Weights of a small GPT-style language model, trained from scratch on English Wikipedia: attention and MLP in parallel, 167M tokens.
Each number is 500 + 50 x the weight over its row's rms, rounded and kept within 0 to 999. Layers, rows and columns count from 0. Numbers have three digits each. The size before them is the row's rms in percent of the matrix's.

# layer 4 MLP down, 256x1024, rms 0.0694, rows 0-213, columns 960-1023
095:575441504433409517469361517566493520411447501536523483491510431462500457468541469509439502464570504513528599443536442539539503483507498535490457449543449609497448560436461469478426429528480510
112:508536518509469509497408526377477456449573477493498547464522505465504468412507499553446453615484524548483422610479460560447475523455494574520558420560519553560460601433425451525450534513559472
099:455440486454458452534518557493522434591572446547510440483477518479511507492450482457484503430488494535502398506572480388474522390532501446429519534495499472429451471545537512584586537564471491
104:510522545485397428466664445442431461438570459465455495462590485505499515458502473429507471432521462427533523479437498499565447449469471528556530533489536512427429559510528378586479493470549380
101:554440542562562479454591508499509529458499562488495439414439486522548511562544625537489495432411602485532604544465473509483404513519482467509517499472530525517525489551562562502427491474516591
101:456507435465430526383527494535544450549614541600451473487494573555443489474533493488508577558462611467537549488482547539515516533589607494455496532469447494543661495621496482557467476464488499
104:464452556454602560512347436587504501475526537494573463484546488530443442452519512488454545393512522441489490451511526518547571541489513533543512432511512454468602356465589494536560478546505525
094:522499490529474437540433401589400436541546531502564640512453508510486570550532479513477531496427415562552521500488465496451560495448504468544535516440371607486476528572516489491604425527570515
098:585467511463413532583431541536511444453523513426538522440439543544474453477496442503458491565535435536564578534482531453530433463464511502532525489518521497567560548481513517476530446533607445
093:435490440533520533410548461529483528410569510565428519515560491627391562459446584443474556383552455539544563453495556463487522449573501422523508449548529454495538469464505385495493549522556535
098:567477478489448452473497439631512534425468513424514570483484506536414525435498459399448465522516556570615487464523471565470490534501536522505503474454495473506591444472413539553506546490454550
099:549463478458462484531505509388529543608473475538571485498587495487494510478449521594459491516560484470504554545503482583497569484526569484461567467423582486475517457503513543537581559520473547
099:448555515433475446428471619562567505570467524500493511572525562462496549559533515419468406486488485514516463478422438552557457438494455474469540509425540436556578430543420529475493560510578511
096:549532469539423523501518490648482543542533547494456499500493524566439559486423437519411523523557475487451458481382477500482495612460379427441494471441446479506440443505544513551504512500460558
097:494549518505429623581528553453540517572487516507526515487542486505496560487504531549588493525516462444540553496462437427432510432505490563507540503469602534502487471519481495487526538401497463
099:510556537462520388518540474537433521551472465411492504473524479471446518510546498457528488539456525501440486486477451559550480493488456501512530474435524539495485511505542470469546604571498542
110:470494541528521508452426537530480528548528459480503573567523566489459519519501457517487487462490488469490432521555451440449459551539537482542511505523532431554465455559479427418484543458573544
097:431472384453497471519408535386591492558481518476531486454599573446476470492470454515478539541503495511441453495447467471532553545526534528552483520492510502450510494484452489437457502595497526
098:474460577519471398522482553482542504407515444539474538496555492519455567480613530551569540512403549444499458586471521540573447533548626473390473478392520472597473424534542488550512506449564485
098:498511466504438441597508438492496565508379448581468539471528511570502419436490477551463516543367536422529562500540496532508541550461479478422468440474508540544566487462533453480554577473494479
107:488517502593577406483561469455472465532539513423411464552513444447500540579468487436459521562454425479567487413529440547493506432439452493535539554462522516446353452577486522584461475498452425
099:553544545480421530480509538448502431402484427592502536425443521496490563535512534366479494468498420519496425450571513471557500449588467542555451509524449552436489484526502509551465495522524502
106:524511501497442462418457425475443589476510509612492483427569571515399539596387495517524453526451517584422517535571477514507427509477505537490509555460487522488374578529582506518516519504543489
096:529441530458438526466570405449375461452518528535549536385370485526436571510436491529482449602551484554476529530475485478418502461503489523506511389532520475567406526425470447459455514431602576
098:432542427513488541493497474495489476596439476513530561508576480522527568517446383581488489500390487589462448509597539526437423463468474371508544530508493411445543533437560415458509455490571511
102:482501609522457512504484544435528529540462485564577529504530561557481481402503515469526501437445491581515496421575531592448487481519499508546442478527451543444528533546525468575378465405493504
100:507427456502451544476480573539591561584443478502458530495478525556451530521490570408533393482644466496585401475542560439575394494546442567435495540470492498451492582527434590596387413561449454
092:492563499556459489532500505463515506459491586486475524511459503476491478554564512468527512540550455552448557509453484510523574472471505465458475500355519497430536535419484464442489480530491407
099:491437578497466570495467546494431503597510524509491454597564500514512499485503536464574490549490479648456432457532484456424467548538553437477555518531512555453565509534505509554442504470525455
097:488494436457460490483455573454441514544532440629508605511537528467519566494457577428601500564547549423490439530661433427482481493565471573471451564534666526465441484416462518462602554578544523
093:420559480491474493546525495412527512545562506475423427517583414553467487528521397448419542530582480556474393543557514549515508453492491495465487560480446507519506487496490516474516393423524530
099:530449533591533494491482486426400493498353535507510486441596476537477576584603565434516614488518463509443477454365495437421527477508534409491485489439439516457482513530473565506574563435449433
098:526546478506556526553568487488420485576592504458626541522465412451588477500522451526598547501463447497457436516472509503479501459561463550457435446427462493561540562441465484465491568530488533
102:486456480557487464430454541506516518484493619505527504468481533579478549477533516452537493485504474529383525469545501468396598576596534638400454421465652482508350437458458516472559491480521520
094:467551535488518533463464484530531612598542554518537507539489531562568462452521490409460461403546577544510490546560549483554588410501479492544477484492609497464469420440438513547512404565454467
104:437526390415575527450474602551457483575551487533504486457512581438521519497446573462482514439437552484489458395527560445513518440540562605531504583467599546461489545468528438524461547560427511
101:523564521478476489561517504456493544462485458569497540396454498426522567470526476467542536532545459459453482432562539539492544504557470481414484605515426498480549537549418556548549465462537486
097:504525589443536559449456540452472463490501458467465478371485549621530463468552481520337526492523543483458491525568508482497526412551577456479594417489537563581615428486591572499629552474498419
096:424410525477490556560568416443493479531497532521533582553569573496499477538481489555495412542492502517461492427532470527425511510452471435440533514472476530437436518492486443568461512466517420
101:450431437468540438464449580506498587534541542485542436458543540563499592521424549438466525468473577449509434507552508444556559432479531498547473468428496522548403523447506440505397415460477519
100:540412536511510508533504466559509555524531493499521497473519480483576422548517439501456525504491507482577460524541543457557577562445425546483621461518508534518613516399559520534454452512469593
103:503473476536455490545520569477499541614546471549551562446618537457542477495468489531475515493517435458448480413543505568586479549511510488364452562415517480524422479504474481409513476513535516
096:543514525470616533508542577521573481464509539442409541563498499581568490500419430519470464540470618582493497542396493512433548452397509480431487527453467574446531451459576502462583548520477410
100:498492503590471472489489503466546473544538509447536420537404477576526445395568461553471608499458527505509483522496472529505432485559561488511527503465524549548478529483436416527498487372531486
110:483492481591481451477467492517616440466572569543525644465421530536488487434463473541443483485403548363497453487493553570590519517562500538501426487502483414506459474536605423363482504481506619
104:546481502497514464460520533519527499549422558484493546519499505519513444521487490531529461647454465385476537514412572494548458554551532474476492531576483514483539425490507491465422528556564495
102:499510470464408462469496556453470559499449530514479550442366526445584545563520495519452517521457514448556566509505452484436402545612450456527504429482449578512506502488529442385448419452482531
100:497515486565470562501491485543470462484547487427483533416511450463474471553521544440526495426513396386599552479488460581527421496454451549572415556470481538478444497522559534531514469549475476
094:567573493490564502489486440473529561494509549479627339553501485493484465499460447507551463479461498496491607529480545492572475503536464462517559412533533502503505499470571440558444486527536446
099:498451534544492471478445583480497542569562500532503517488466498445461583538481490423524488416438440448564465459572403491465517439535466414502502514508474389512578514469532504561481465393428574
101:421476476575510479513555454507540490391357462502457590546551524468514479470457554464440468456405531567545465547592502502481466517552501553548506512463502450521484370585495497442517452497594431
096:457515480475485462457508527561496448596527561516525500594666473527563442569467464494492541543467534395471487578476522409444639520454492535418591419494501429488590473515499525690642477455450460
099:486534539491469472448433513488548501568543471462449470534477521558395572527416463461470460443488489523546489533514474461537434564560512585537457455557544515448479388484536531473460494539530536
099:382463555517497420485473583559433502520497496444443575470496474496497496585428422442482485526590477542547459464511533451502511492472512432533555573510629528435503413567548588469521571540547516
106:529564518522545527549528496515514446463499446502442497417550495499512533480470501555515441543536575584571498499425522494480558449528504524518523512548467457518541594480603507613488487594504565
095:533467501496390413528524560474481490552501412560408533573521508438585488538485614440464536492552538531478427435533616520571570492570512511474476482572498460514398520576473366487494527505561397
100:444453444524555542626604466547556496537527504507480539530526470555357550534561537519574538522520536526527528473431457449515504411426473580511590562539432499557469512521537465583453512525525462
136:542536521442525532556529416546385427538442455475457499510432472528532473508540528402515550627497522526456552512446559575444514304508558580614538480488558471543578484464543606449523434435561539
096:501496511531480493592488499460462492562376552435476421448535496507459503548566397525536533499558466411572535481446532558479542445499571461575507423482539398557594501562491570531540514446463491
100:457439542477448545576539466624459509557503461529567419496511556491532565452572568553505515448555450462520478456629500608494477597524517446527547580554444542477579503497476379487513483531469491
098:489459420499481508536528467470410495407511523480469496516496538503537437598578551502558514415513552458393449610532567451520378469536485519488524500550482446460574551461477538523519495491490510
104:441520512534527601524499426474540518485421489580552551449499546538503468463474533465505453516548439512484517522432527498454539476400574485535454470510528469529537454456505495483482539490514566
101:450460536661499455465571605533504485472552542459501413541517470466477420571549531557514434486425533545527539431436572564469428488531431492463523474452438476587493603488441570518495458570494419
099:436399496538462550517498482557545433471453430463430571485485494560570518534515538520444523542464531470466454499441467481563428563493518575450553417524498526453496540442516553558489467531467499
105:498491616490504398442576535500448550488533439560532544539494489555535514468532463521519511471550463507473528533541482500581424572452540452493564509578490578530517524549442612523508494564518550
105:500514498531462474485519458484634552605531501468570462495583579493382489497546490549491513501529496452442474494471524503449571524398513465478494469511506529462573509547421547417506495542458577
097:524533436502481520516485492546491530494506564448428486510509570539557499565372468518394445575502417525554533485512511376465554439440471590531541461602540448519463422442542542459456527529500547
109:497458476487535557526533443482488514448457532562539480509484478556605394515527529556589497622521471539448508497473424474533478527634573531489519445455502516471456539436490518463477496404428492
104:545513466518407560527507439482514594497446617527518545567487467518545496549428449556490477480574510578421460535487530513545550492475499537540537543544488491421555557494541497508466464490475474
101:460530471592525538467514535504456476527391490457443594391439523567396465413547413462495481497477532471603513490478511494538504556601505455577523500496531500658482567491491378518537593539464531
097:451470497419476435509536501517543471504472474446462497411444509518463532462506539505543498495569430433544612423577527493468381511456488522403493482471519427489479485447475497513561505480601479
097:445473574647444482460545575533559418526591534449455545566490527457463518527553511431503451502573569613464497475569558460479537458558426541559527395403480485470581529575530445526467560517511491
101:568499497482487531580518488556495521488580413448509473456586477362434506502488563508489461489557493523529460557509473506513529441526382476551599514469609508520566515594519430536509472472516454
097:509450494489436524563467548450365515479514445525514584495442475494523493539514501560458489559508468466504492415489398527449465465475510407466451432576490548463451473515548603504433447515542542
102:497485508452431512529543541494527468534426521471533453408492444514499468491482495459586614500511463543485477521409515497445522471576529404470512491501511416522376496553514439534506481405513480
096:435509565453497467450526522527491563532454466489502457478519436565486512501551569446552503499525449490529478470544499505482486484532554528513485533486520456538474551430507581486531562616477458
100:463581513454563482503507543489492460510558549467527546484452449448503458471552515536478492556587504506477549593535515534582585407455490515469428607474495454556470484482638437393503478466500504
099:479405480475535554520521433523589555527480561498466463484489435551441517423537455554424660456532525397520397516466440481461478480522484595420515555582549472507493511523539435404514458534491510
100:458483549511432467588528511550486457557495515572485453601540411567574559519514599529504542486489505485581548538470574567497530513581475471517489523515593554529568472496504539488448452523511515
097:517393521405532581454549574532565493477565448500525434581474608423504500407443442494454510454394535430459424446602460525516570454484484537553538456594516445550474494477569548470512541530431517
095:548499531436592483412505593569484552498470555487527532420549454548573437490538415450465554502446555562534549472519518585486463605520617487528396453523622577544471512325524499494530498479633550
101:537472519480430443554488428536506588480506504475474483474553543491431453589500500492552523542489449611547479534532594469501497498470466571494412500388483542514483494457530592481510521493480447
101:449465544435532418529507495526475495511455514609507433472490483434541521399474538493441581496461504577469640490492471513392520474493376491589419548508460455477631428498466533538483532515488490
099:473528530561471544499529524555450625542506484503445445521476469499584541508476539430490471522512420573488622509445555515553462473502562554497506399462616460438514515419492562474407444550547420
100:542554391518517493497450480457495494565511496463460509460494569558491475485515531530472591511399398443512543500490475556585457530474526534569514475549590524441430512585642502509473490429565478
101:534446537485445454530481563506433415519478498483533515479506465420479459450531477456485555450381501476483506429542531517465426450453496556474431532458429532458524498541396542517510580507503426
101:426505548510525544538440596562515529481452495592401510524421497477514454457506470538444514488638510521510586523534461434491483466586482501438434416474540539540619520526531509510574514511546539
094:489473460503499517568526514432510448418464487545489538588567532492489419502574485426548480410432583455494438469447476528520501481421493507429546547507493422499491476536499509487606456536428502
101:502542489521497593491483529520547564561486516595469535503558485525475501553450512458470596502474476563460545520573501615427557543574488566456416529587608466464510504475537472510524516467513494
101:414545533476520485545490463393547492460439571492448471505487489487634514555462510476529469461525497527456607585581485498493463544489582486522565412492483549474589415513445504505518485457464435
100:384468549433482507531379422427369431440501549473479450573549495441521478485539591540502505443566363450473528555391502544573491521610507582543560599488544578498590461610369518479444490498481527
096:532543597455525496536400526522547487600472482523458505515436484543575462444463604581494551449487441508481632476453535488504481503479480468463554529630496413516469442550463479418516484398494453
108:488525436594579492473438490426569471433496549509520582426521537468501503603563510459499494533497607465384423505503516426533456475526510422446667587408564478577521535574559529496455545494479525
100:540494377462441541483495424498485545456449416461519499446504474496569491497496598467489537444456498511534554514545513541424564562488452507503443516519544518494635513478497470483530464462498508
100:462430517402358442523520535496489478550549471436544523467603438538469472444471518525494538541511512489490469430451433581512467442629484477488482450512527506618495500529486421504603529550485510
095:454534592532521467550500558489499579499439509495588505530537489484470595517497505486483439506502522443508569484423483475426454460469490483428503541513518492531672438521460551460527510499503505
097:485532522470488466444478511516434485521580455580473452457475514516595410524478516488519448552477470494494580492420554579460455425495421475550530493449501555475490493527506609585532487519431452
100:355615513582538500496509500511517476532517535491582532579575516469496463496481419525415518527515420499442467457594486552537625479533533462571485492421589439568536549554566498468451459435442475
108:508484551491516502472490510461487492460514524514458497462587464357510495504506508462467509472425514428544519571491538472390505514559552545537419495508511452440476408607497573581462402441431534
100:505527494479494555540471490460571576489488404479607621494493542429483467585555517588553507461404595585370486455503519554476459477466418477462469507513545511522401499509488499548478523501581484
102:491485482392452567460561512388585482410566506584525491574549571434459549519497436454421495489594506573454610485477534506490517449426473488486543503546600498513649502419507489406548521490451524
102:521519533451486473623545518433449577515495440441455457468485464486511460477414419456441477404509501570458517606407548458503553531480495467523486476537489462536478580482490434458535477562519524
105:419458536457491553485417428502436500518498494545485395530491535520477458583547606558534516572494492524421496448565523466525442506553543487412476439558371455541447444458435434506469522417510570
100:584426565459359474527501469534507493513572444508456585468509491519464498485462471486449561447551411455464395455497502476472492511487582484457590444589541479491626456452555458404511515457517539
094:535494458418483541491506537516526537498536462525501505483550508532432589572432510466568451392482468474510493470404549545459464514495497440486468507493535515483474448522507549423558542532498543
100:551503451553540601533457452446518489492496528545515554460495522537510639496568505523576555542465450486539449413532492541471498459498399466467432484544426538549463490549416465530507448564551443
100:514519419498522540516462485484531492485510451442523521462470539555579474451504535484561515501470474512439457459460470534505461439511492492461517476441429460488508456488415508539561464491618513
093:485580524487512604509508457438468519440434556428501508422471525530555651522633537502536445481602468470443558445496532459496528464510514492419446484633417524457478536554517629439506497468473556
097:551493529584528485494460477475492419471416492496525541519473407419469469477619556512506576544477535526617539515591549539445490498485511488512578510471487518445504455546451456499557474511523436
096:527406419546526430564554517492590556517559516474524504522461595531560538475542572469555510616500465454476506438545490561397526503548524512549578427394503545475538487549538476520511536507437525
100:517502386428492478571429518540493493481538413476405479437479527486444466479411471506546501513460519421494501472456471514568492462442524548532442487582397534568491575531509486510432449490550424
094:444403578537519458519508478577438431414465508471418493447412397516476445495555472521494493446553465378526568482573468492603492535558560485441510437381563629481506472507512602405518379575537475
101:483530473569369493523452476492505609552578483482542522427428559523444570574512500558433534539596584444493471522443482536509548439476521500486576435548456505439456541531579499521490546446560461
098:471530507557465439482536430514536431444567562466518525537477468474548487439441463480545561466520526469494546506523440543590413523384572555489522487502556540452500515509624594464429402542444523
105:460471585537492456498452573507491496580577498546487525454516548530418540481459486493565592465512595387521428503615437470531478447489429404431528501476551405474591465485488568484553556449465571
100:531434502530524472548509439467488495452484467494441617399463455481450537524465521583474536433520403552498529551501522529574435513508547524421468449384523492665429508478397419445488475547547523
104:534551468514467445498525461469533564476470587452470496470501532465483519534384516491457514516561499497547510501404451514600538543481527530545469506556523484543402485518572387498475522502500460
104:499461532516482490454480509491528498470570478517459441462521458504444542443534462464418474461539605462588529429572459489556490463471528463506482445452493558369479503497573491577413595467510416
104:449418511486515523451413541445464464467455461578477468481546405451530528479445570427591525414332402379485490441540542488476497492434537450505497405545570531449520545485462470510544583454538466
098:497483429500631484609515572549531412532458597560481447417436565476496442526510435493620502485490503526594462527510416443536465458514421479420485478431453459465389477593494519584465417523515531
099:500610496465424507410556610534507435316595401476517537516579537575597557503455369478485531385492558507516566525515545447557469445484496491451468534527452566548444490492496525555465474440475482
098:575517435501592559483441527492491539486533470453533487447589485580437487472489463543507499427485508371448533527368577483473536491553535502434471405554498539634539487530502489410519553431491505
103:482472505526535571459517470458535473471482543663483520501475497479500496517529470500440496432588587587435488468473473497533601520491524591566463468534475494559618504451474419511519518516481536
102:489509418493520468470507493535490552484519511498483475531533593510467446439524504549594553423494457482514475442508535510470571518473488497565504486486460608583567616514515535545512496461456473
103:391470469507451513581484518469617532552437578480491479565511537522421488496527404516516475500573434520434487469511524437472439408460484498469495473496501442424622575416427469408555554539531471
106:475489538509505605446502478577480508388420544476505484613459579566526463449479451458569506575557469586523450444449521497632423454469484632444491492498447539537465468423454434478565459592552496
096:521478506417397575481472402547505493607439553542521513512542448430495479470482446417541510422421623456432576428500533509458549583495574484491479566444516609560477586470488394507511523548525488
104:420532520479515456570469472421480400534643526489512509582466490373508553561447428487529435514552431524582541467598470481546482421471493429437487568525498483523500497495451521512471499533447473
094:518598598473526472520545485473442530503505412570598570548543521491501510611512470498421488399508462596505469556472560419493408472541573476539461511523501482513460545511507478429472481587443538
106:541496441450440533481490525434491525498510533465441422539523422533542533438508452483603525440468362510608493465532505504534486434521445499484505569494472538508588494584419439505518473485499447
099:479476516507564482500514433507526473432436557453569568535475459459539565426589468465597536541487529513474495467529480487484516450484468536511362492440473532432687567454416479480384568527482494
101:480471496520549455508536577559482467529533551523560566599528482511504473400545535485478466433440592485563419513521564467508513486498521541583441475585454477577427560516498488534443536400479446
100:485481408451479496543519500448478526570412375484483534478612510509398618514509402465517528450513556607518455520525463520600382543553489567544485474471448448524381561545563452497484527574414407
103:525402557474545483625509499441509521549537527461512450480549460553541519539564534525533613518548471565513525495532541558479487437434407483491534435567497389512523463446479612409500556462477522
100:548555528475533568457495486480570548460548543567461565559564539492428499419457522433544487537461482442495470485538459548522429474440550441480524464590579523431433565471428535503536512461586552
097:459509522534537485534535454580532505551532504425546488492458483530488523517535506443470516500606542515432511462440475511527437439532499573489428486497624510551565520510446554461588488535495520
099:601587467452442513555460553567493492513501457448604491462471555454535537499489515453509519476475507486476447457411565583608536449539531484491498447367539495566561526504485526498539590565593530
096:462509566537527436456483570571479532461483481421453456514510488531563604526428481431546438433515533531535445568510478548527433497465582503538445585585475508539456437570503451445476537514431522
099:464510496466479472555554433555501538510492564510466446522476449410511527420578417536544576456568530547405545520474487524522494442517481479486498489493517524600593490424554499429477532426389588
100:514602539496506418487475515614601502544567527415462470401457470517458510464461525553516487560492545500486464542655499565532517512518607437521489526484569500498508608498583516530478423527539550
093:527495429597456505448518425434458515424483466557448491463504465505581553518506526518453517429454480477449430447452497387474467481538417508500547536487455467508368497413543486432546578528561523
096:470499476490499439504477563580559519500549484549507519555448611558423468621485452534490561458442572615467484539539516507447465451436467465546613452476543516478482564515454531465541596527532500
104:485520486511497620465537587393510481549454467484564571487649510512559414578575486513409457551497471517486530545496591496512484519498524587517408549604602557577487439555504530421481549537487551
098:510480492507482464520458486510473568589509644519475521509498568464543529396476525531489535539442601554481503537540491443499583519487487508514547421419498537450546474416455614413527480527487517
100:406470489513497533540531504420591475562496475506534487498497435512527541516528534547441525496479528490560537523454526502500406573527453523527373524476429489490483491545487541483506525501468503
099:500420537440492540527547449489471487487545450513507543430510589439477499445470512456430457477425441473468497502407472459515447577481457425577358461504516532502530461478557470519467484539590490
098:460453476516647488502522510442620524537655448502622425487478503533544617489538503535517513507461515485538488540478524559552479450501524579513508416457474490538421586506392617517529530488477433
103:520492599553533496568478573455642503441444499547485481525539592520534485496457460483532456450554573509508460487548514481415470519511521487507485513595402495416449405531487583498475508522541498
097:466370471513506464484462538538531502502496556511546613609479467516544529513448542590458458438535451475594464472520443513506488452474473545455492542566553480415515515510520449560532418456504598
099:524624516504537447456435494492491506550478458468428471532447462536565548514482518515448451539466382560517504501426503501515519425504471515454466495495500471618385474572554546542503518456496377
104:426481422545498448608565441507582484503457527515443481451531507495470522540616576573514480573549493446483564530539420402421505396475507452427615544410451537523566558551457470342537465588532450
103:517553460508463507441470449493448518587432472533486584493485536498503523553525487489509532602477540522416533478469586520412545429512408472585501488518481399540534549501540489562525492444497507
097:484514544521558487579460448502407529453469551534497514470419555514510555445588465513515434545489458449516568464385572562536502499533477451492474456558491548472373579481534417475497463541506511
097:507508445445451455500549455420517473437497544459455462492443513433476498567568476508543476494449524463506556444407514531547392504524418440496510531481459558464452605481502444536483447527467514
098:521564452482523461528427539616491532612432471503489601462551539497514527585445459385535425585551517447470508485543579442508415456524479440523474514519531545496622528468471480534581474548585529
103:526526461554500468330428384562413517473532473498436447655508410506446459564582561455468501458600502504437508541514352538534519474568530472542519559484450435454596451403612479519451511488498436
099:573515492497571551562502500519473554599517514522516498441411437487552438478560516492501534519385377494561534486452487486413588439487534481448454588435401399466487537563513484527603495498572532
104:454482572476541472449393422459456450482525486500472466419521552527468474482461508545532455433553530470420487455438494533406524467618513504524439514476461495472517526495552481599529453516472538
099:497488476508537509521537466372516530427498463511396439500458420476410501516577475513456529547566516468478483453412502446518527460543544548583544576536427547431371570481513540482460433529481559
102:507463496552601530455565519611555492517498563370460577505489503427543425585532532517522537486530506568469474481489532479523506498500494545523589516450521523503577505486492515558497451453607517
099:487522536538568560563505411479485461519435520466407509582488423528476466467564492468520427420474440511474496568452505483500521403465526534507524460417437510392613512454469394521491381493523474
099:418530513523469494502534502547469502488494511572440525528445475439478533552541552577449487565545383589493451508416604470584574499492525466552582430467545513509418539493526427444490498552448437
098:418506449448485585487483560464471511580525543620555402512521509422528429384419467414498559437480467591557489454509509469544481486405458464563471486537491496497538435386378441452534534509469544
099:534447439471463458415503514486451516490574491618450503424430431479432513461520414490471500473444509439656496483458537466519486563566538495447601484590527515477476481409487457553520549542493495
096:455477492477517488551487463438476552514395516496562652464469501528473471435450536473449581550504580606533505511559470482473528545567512572546404518563536559461628494483509437520586434432501522
103:524485404557387459464525498397523404467469537573573633605454456407533393474504395565352530605469511508602446517471467520413553552425517562495518469463551550488394582484517453430504502632449435
095:412476567514391497595581488436535512439402494551490439419426431565452449474535489588493473481493493549517474499489570415504427509493508529506532534537466435560516550531425497515506500503434478
102:484491409538511573490501521469450527521492543571529492486495576561504488591525539430403484450518424488442573500484579453521550550484514411589505424526443524488664523430485602428532500488415430
100:438549542520362472496452445471549475614518550467565534432549393427615451512432501489575484469532463588590442578359431472542554466496517492506514461562498546502511482474582438423507503531455566
106:579487571525388477490514515526544497420428526539477544483456406552527441480514550542431541578466524587366476493448450508499471499445564513595579517581469487497599493488481385400465453540551528
093:472409462495584473481470564555501516542518552582501605544505483461497466471503468492544530446459471525451563532537490475451425466524540549486611446554526549507571461559526496422477435465536536
101:529565508557466566570508500463491440472427520468483534453595495496528506496522572560459540496541391425518542499481425461633519395447487487507500466457568406502603413506553445412462463455493488
106:490567537529480453548508533487510521411470625559496474515426433441549493428445486428605520375459446476590475621609475500489551509498497567533545600555521427447461487475481531577446471544411478
097:615536514487472531574462540513473610458497484495560463496490599523557392507552592526523497494527503463493558463452604476521516525547423521371492581528555475518605513522461486494505489439479467
100:478510483569434510460483409549491516543538507544517551530495534551613474478441584481510466549473502490457531534537500470540499513544534468548609481551526530463474571560477451485537463495489493
101:423494501504495493486540490562494474473467510495415371483410500481428488548614444511519511534442484399507389496438513450558444490541445558495471552491529559512585442486547455467474500551562424
096:429501478469461450432556422523503542541447444470527545560570482513535467519454443414480481456479519411491476498528501536480549501526498449565547513447547614503518496562494570550493475492482524
104:534583468567413519399551471576487504510543450443559479502576483523493464507427460472425486394432544466514531534537522541536462506495518429574440481516598389503500436507445487542523561591467541
102:548508610524505456476427541499541558457473522454402543549506496577456464459517531389568460511461492508480582509408494436527479534568494524409453485498415534523488577540483475495571435516515458
102:412480487499553454491458430379527501512376536519492535534492513565552513504444500520531498519470526495534443526467501483486555493476624563514604411508567473546404658447487668583450429501492497
099:496538651522453551464480520496438580501499520465557465423529495461482504512505502484476510515496542452455450511459491563399513521429488477579444541597442479506478470479493523508430431408566517
100:492441524544412452475543565476434544514591463409547538471513530542557493541505579431522490423488454557529580502532499458582564598501528373491455460461508547444419525461621517560531497460518481
102:498515524522547552497487591447487469496416583479574547487506532519503466502471544453480480589509492511573467457515550499491408486531529480427544456416484509502440536554418472556556538534541477
098:517525517502521503519498453464531513471486510499558469495515495473550559578444527447472542509452459460425386484605479473468553455604442472386426535457556456463401445468472449479570527440532505
101:472568551498453535571509535538586527469430505577529496414546458504505498556592398543542504500508509549513541532508471495571515464546540539431563476610529494558502602468585468506500482550498549
102:548569478468442496514497487541480530416565453462515474421534562560493440453527509469410488551513525461540577424467511490528521559485529486526569479498459545490423467440420537384499508633480509
099:525443536427453482447473563412581489404535510516528514570470503544458526490468481482450481499614523517453546545511486425547432622529499400621596500524488520560544591516585548523576431522503401
093:471517468495463430451398521545507459551424477603465626520532426497482466434504533468519526583419582582531464542465528478552535552567421518495463484511479593494588536548543546451452500375514511
096:497467377485466463512536432549529512468442468463465546483485556487447558447572485569471531509471432511499441487518541549538560565611451648540496567417485606509500567456513557296499474530398460
096:535520545564548475582504467477488486518454540482480456496508455526460480556487616518535520449516468557578499475499518596448439502511472450576525630428549498397565446478518517463422588497507541
103:465467429578478490482584508456433583429617520501494556476529539479434512548554621530607403505445561504547517463463456430512536331474513569452533492533530489512470528541529464524496469503489392
098:473516483532500497449483438441581410499496400500506520460520519574429567492513514474462595338557528505470482510491503441553579574505502554507517451544543505560570518460451524500500602576490434
100:548408403586441543487472501512500610446554455491516436378459617625519508515538507498371558498571472489536460452361476453503606467448458444618495562510464508550437489555473480529504544503481483
099:471454481504571514498594558378525524465425447514539450583531498518413506507507445548550487503613440417421448580467483388547519481512425559572502496463514529619445564516471519468536504537464489
096:517513534497437544484521546506524434527501498504434541544412483462387577531477411477507499600431506484555471491569506431571540501434541486504536406486417533483628476492528563502351597419450529
103:529479507476511460536513593467510545593471466521546449473490428465432454506563494443538532496508549503593476454479498462515564471575484502568463515479579499477493430435410489526607423606537528
098:502479504490574516595473488504501508478461455490522450567488459459588510535506508574495510442469461482497545498534496492524512532522515484510481532521514500516492486560443513491573526488554481
096:570561577447474451553545485534417496556436501465433453535530465517393529414587531558515532608537531568429385542481474453475436506480530566575465490521527497565371519572582508507518430457510562
102:452450542556570518478532593521465443489508510565526498518485437503445425496536507491507448567513565575552479439602539497531390505605478518554633373450500474509506520482493649503513523512510464
102:392553523510534536462499504380565409529522430509555441516454529436500534492502347534490538511495480549505467412501459489507610578469564531510489568553399573499435531530535446466478436451505496
095:494511568388405402570471460495465522489490468505493572485475576584586464486453492477411469532551523498417516596539460456413577439503576619481446595504398470523461462548483557575572492448480515
103:574561473405559449454442486606593547517468440499471411554454481540585498424513567495526487473503517466540506521550470484546522501520509551400613523418538462478483575491477452567431410498463434
104:460595500569461551570431409538516511457519497478424446523593510482405480631561492561476480526510518467539521591575394533553470470476544505451564544518507577439443533426431471377462536446413486
102:440551474400490560399543481564508506524438529481452482462554614496518534534556505525476423459523517550524507539469440490637454519489490479405504561483431560420568525456399477565500524529516589
098:534489581480483477387518481439497502541501538512445465536531469515526527504486484496407549456620527442565532422517401421589563484568514413545520500495539603435502523480535576488390496484499498
094:551478528522453451552443401478495453504478424513511426562483470394419469426459547539644463502439559410480565468555442500513449514538486521582564540500442607495513647460407521452455534487393490
100:560595601462522579534560466528469515405426414564636486593458544560530619503508452555561555603471494557533385518499429472528504545528592517446578413464498517605470447514528568467534514517462502
102:527491498525424529501480546534543486393477422506543556460476458478478506483474531507510483498481513449477311436533553627570554552544476498443449514573432485508375524514568442479542448566546569
102:612507415410504500467477489505520428567399497487605470593548574534549548577453502486404528428558485459497420538563602489521451516485471539454627466447501513522536484539508501501602448638453413
098:493576454551499501542477557530431506555558379453566444552465445453495529452389505450521554504435500456481542481536535543484558430497506485500509496495495529515441454489555542551455479472479480
097:460499496566474557587529428478440480489473542440539470484479464571511476525449465547545585541479433576389500489535507537477478449463501503494577517469470453466423553545434503503498488468488529
099:486492481517468424373482383437495476489544446438568447457501390529498602518475504464482516526532517388455466552444495524553474446532557412371513488400518526478464526436426413454497506507550465
092:463552513620542378374518481557529454506490488455460517609511440509547484501507539549436483550487596532511482467586461482543569457460487518497430468459482478509596351518480566505437435433541408
099:525467438497518481608480430549468613563544499455479461450569499515467522500504489564451567449567487438518566475451491529421480582499425463514439397540494471534515458435580455562501477557479543